Weights of a small transformer language model.
Size: MLP 768 squared ReLU, vocabulary 5382, 7.43M parameters.
Each number is 128 + 24 x the weight over its row's rms, rounded and kept within 0 to 255. Layers, rows and columns count from 0. Numbers have three digits each. The size before them is the row's rms in percent of the matrix's.

# layer 5 attention key, 384x192, rms 0.13, rows 286-314, columns 0-95
096:118145100134154127139112062081121133145155150127158102105137108134123132132125151182119070174119104113132138132155122140144140161118142124118152143156113162112143140119126133128148115148137091056135122136109159138115090154099141136153131121115112101132153139134157162138108101133088141149
087:145146131195111142107138181127119104078090147130150113102111113112129092159131096137077112151121130134155147136139130151124131112129097145114090164158119142129112161125109112113126112131140092133114155124111171130136115110111110170150065143120114114116156161137132105135128111108169102063
080:078131140126143187146141113064141080152160133127122148133145155098120139092128123126093126159142144153160144120102128146144132109146138140138148136107135085163147115077146067101131098079134096112146099140130104089109137120129139161155107114114142143110143116150101160087155101144122135182
084:124166085136149133121087161082111145161122124153129135109134121098144146151104097159149139138160134114145110149092150141115141123106101132155166144171125140137098114140156115116136138173091104137151139109150158118140097181098112137121067123077157151138160121108129101141114110165133075085
099:171102182101107109129159080184137143108152119106134128136134101156121127127090149091131144122095115152110134142179092105120088120127126129117125127127130124106127135142111179157119127123161153106086149136112107146129127107151109114113184108184101142160093135134139154125129168100169150159
096:189106156101067125131192122180127123141139118134154151163152137147124132125089105112142143092070118142126151096135086124101112138126104137139084127171113129120124138132106126147154138133154148112099149138119123156107105116132110110108131138167107119171084142130138119159143148117165153151
070:143131132164124146148108113109117171115098155096094122109130099153135122162156083150138113147126121138139132142174139138149127128119128122177127134113148142118119111159138134135127133174156147153088103122138126094094172101131124099118114109170116139087110056135143137108096103123106140116
098:093140111087175117072110143133147102135143115122131128106122154135102126089119163104100131142114153111124093112109152106136121100161130128093153132083115101159148135124179164112140117120112073137144140113120118138164120136124135144162155118079172145138151169092131121095153144121120090145
104:151118139174107130153153108134106160119133132162170143136134137118149133135126106149145132101161145167127150105140080171080108121062103159172105092150134159121097137135107111102155136126150176115110155151144151107086162147131125106093102132142104094115094103152157133145117126142140192101
118:162110112090148121100153147152151097144116132143149113126114155129105143122130137087120136135098115112127107091120152153136144133133113129162153149119099104149165149063124117133121106143140093123152111089115094099145100078113149168141145119066126125107183166091103142151169132119120155100
065:101182142103147145107098135071132145160143088148099154129140137113158076168102119114146093114126124114156131135133121127135120104101130136106104167155148145169134105140151155069107158151103123100137101174127103111138156121128137159110121142100133130136162096100126080131113141136130104158
066:062116147132177149191106169112116145088112135160104118141150101122128119101092132161132135157131111119145133138087106122129130154115160135074138120107095096143084129109139132129140106136109151143122143152130122138109107105128117144146094148138149132157112155182104099132118179117111089113
068:170131138121127126097163131205118133164108105146172152122136154151100115124131106127144099063104169159143132152142154170132136092121118168159096108129123145148110123126166148122169121132138112114123147132150117114096121122122161097132103115089108153115141118069126140112112140189153144153
074:151121115128103112121107169168133122133090100126166135107162115153122116168120033149170146100110133125135135123151103144134122146081091123180115125162141144111101142159143141116150134155148121141108164125131106111111159114085118080122121124168121105132098129081138111119112121136139138100
116:101129098127177166108084126079132117130114142101097135099095122131107117130146179130113120144173141118124115161100164105146137123162171109080169139093122093112157104128134128130090126141086102143147108108136153117159132132122123168164120130074156138128156146119114127109136135113093096117
096:154099139148077107141171125139090145136149130147174151128149115127139152139118085133135124103113109116154134116143108151092101129105100144165115102151137153130083138152111099140155140157154141111125140129155114121070129132120128106102115117184129130101101119141139128146121112134165161140
109:136132124159069128161158146178119168107114153134105111153107098130122106140143095138191114098135113142097147151157083167103146169074120142150126128170134163094099125148099123112119136115127187128103136112114153145081153143126136103104110155138072103149081085124126117142107139114141168145
099:135118121179061129167162128160121157117126142145123122151110109124143097139124086130155123103142082151117145140129093169096138169098124143158128135187137169090095111122093098111121137128133175122115122133136129135086150151112154110109111159144086103127086091140127137149105123134166163115
099:125111136136137101124127116094110119125157134142088145095116128134159125153107138128109152116093135123098130109097103149101092089131152119120139102124114126128107130136085091111120146116135110188133133154123114112126079165093102194089113107114147156152103127091087122166154128122164132094
104:143157177113102123128120123127122125125123139107149126105126145115146132159143116096127111122131090134175115150144135125118118101117166127093103124113153112102189119119153141156122146132127170116123123145137115114118196139108092129144104157089130122139124136107163133140113188131106085137
106:141126127151095136132140109167136088067156155153117129139099149167128145106142140110155161080107156113100145147177119131142134108092131159115108109127085129118130121119088155118129102146168189123154123135133141126097169158145142146131138144135097117120109128111133146129167153101132158127
110:096074163116132137147120141109158159160154102115057133136127138117151086092120107126102190142112121166124086078090125119114121134145129088133145132102125123120118117133086102109113144130149137137128098125144089127104111134140136130112101103107151116196113142153098181112122145136119113129
113:144152102139150158120103170107147145145119129144117172120149133082122174144163094096089170157126143116134125105097117163091127089143132135144136102140132095167123141104128092111161145094090080129137121136134102139140077123123108136135086127093166126144153144134112098131143093152149178105
104:125128098135110091155110107107160130142161139100110139166115123121070186118102104129144185112097145134115113156136129093138120130089148141120133124117119126117125127158112141113110169157161147134136148137123134126102103169158132140113146135112116101150105109132116151133132117130146124104
114:152122122094181149128139129132125117140112121066128115106157133112149135156135123119135112117107118088153116131148159168154131132140123142153142106166109071131146170131134150117130103156108145109154109121136083133105117156135141165182075113143130112077113138122125099142157134130122159129
101:108133144082172151155134092080076114126139150101152121113164148115131153134079115125105125133157120142131122096145137132106085163172104134133147097092139102107136136122134107132151157110131113114157122119113104094124166132140147169136128134123112069110145153140105154119104106150113138123
108:143149118113114115150151138140185120120133143119093122147131134152133138126193117095185147116121130120146132144151124170102180116136124123130106123084144106122147109119132131108100148123141180130116103116072108120080137131152160134146115114131112144124124109117126125135126137168164146180
109:159093169142113129128177102143111132059142129112110123137117139149120119149113152125157150082108127088094149106162109135136117128095143156092144111086094149100126130127118151154090106145143185123140122139128133129086157143162163139121122146124079117122079129082123161140137159124145132145
112:145116117164146112125123127131137143095144109148167136124106106097119118104124150138120139154136187104099163101123096110154114123126153164108133166110081131141127146100115130115135102157107132132139157157146182081131108156143131125167109115128119128113146172136116098176139085175116079085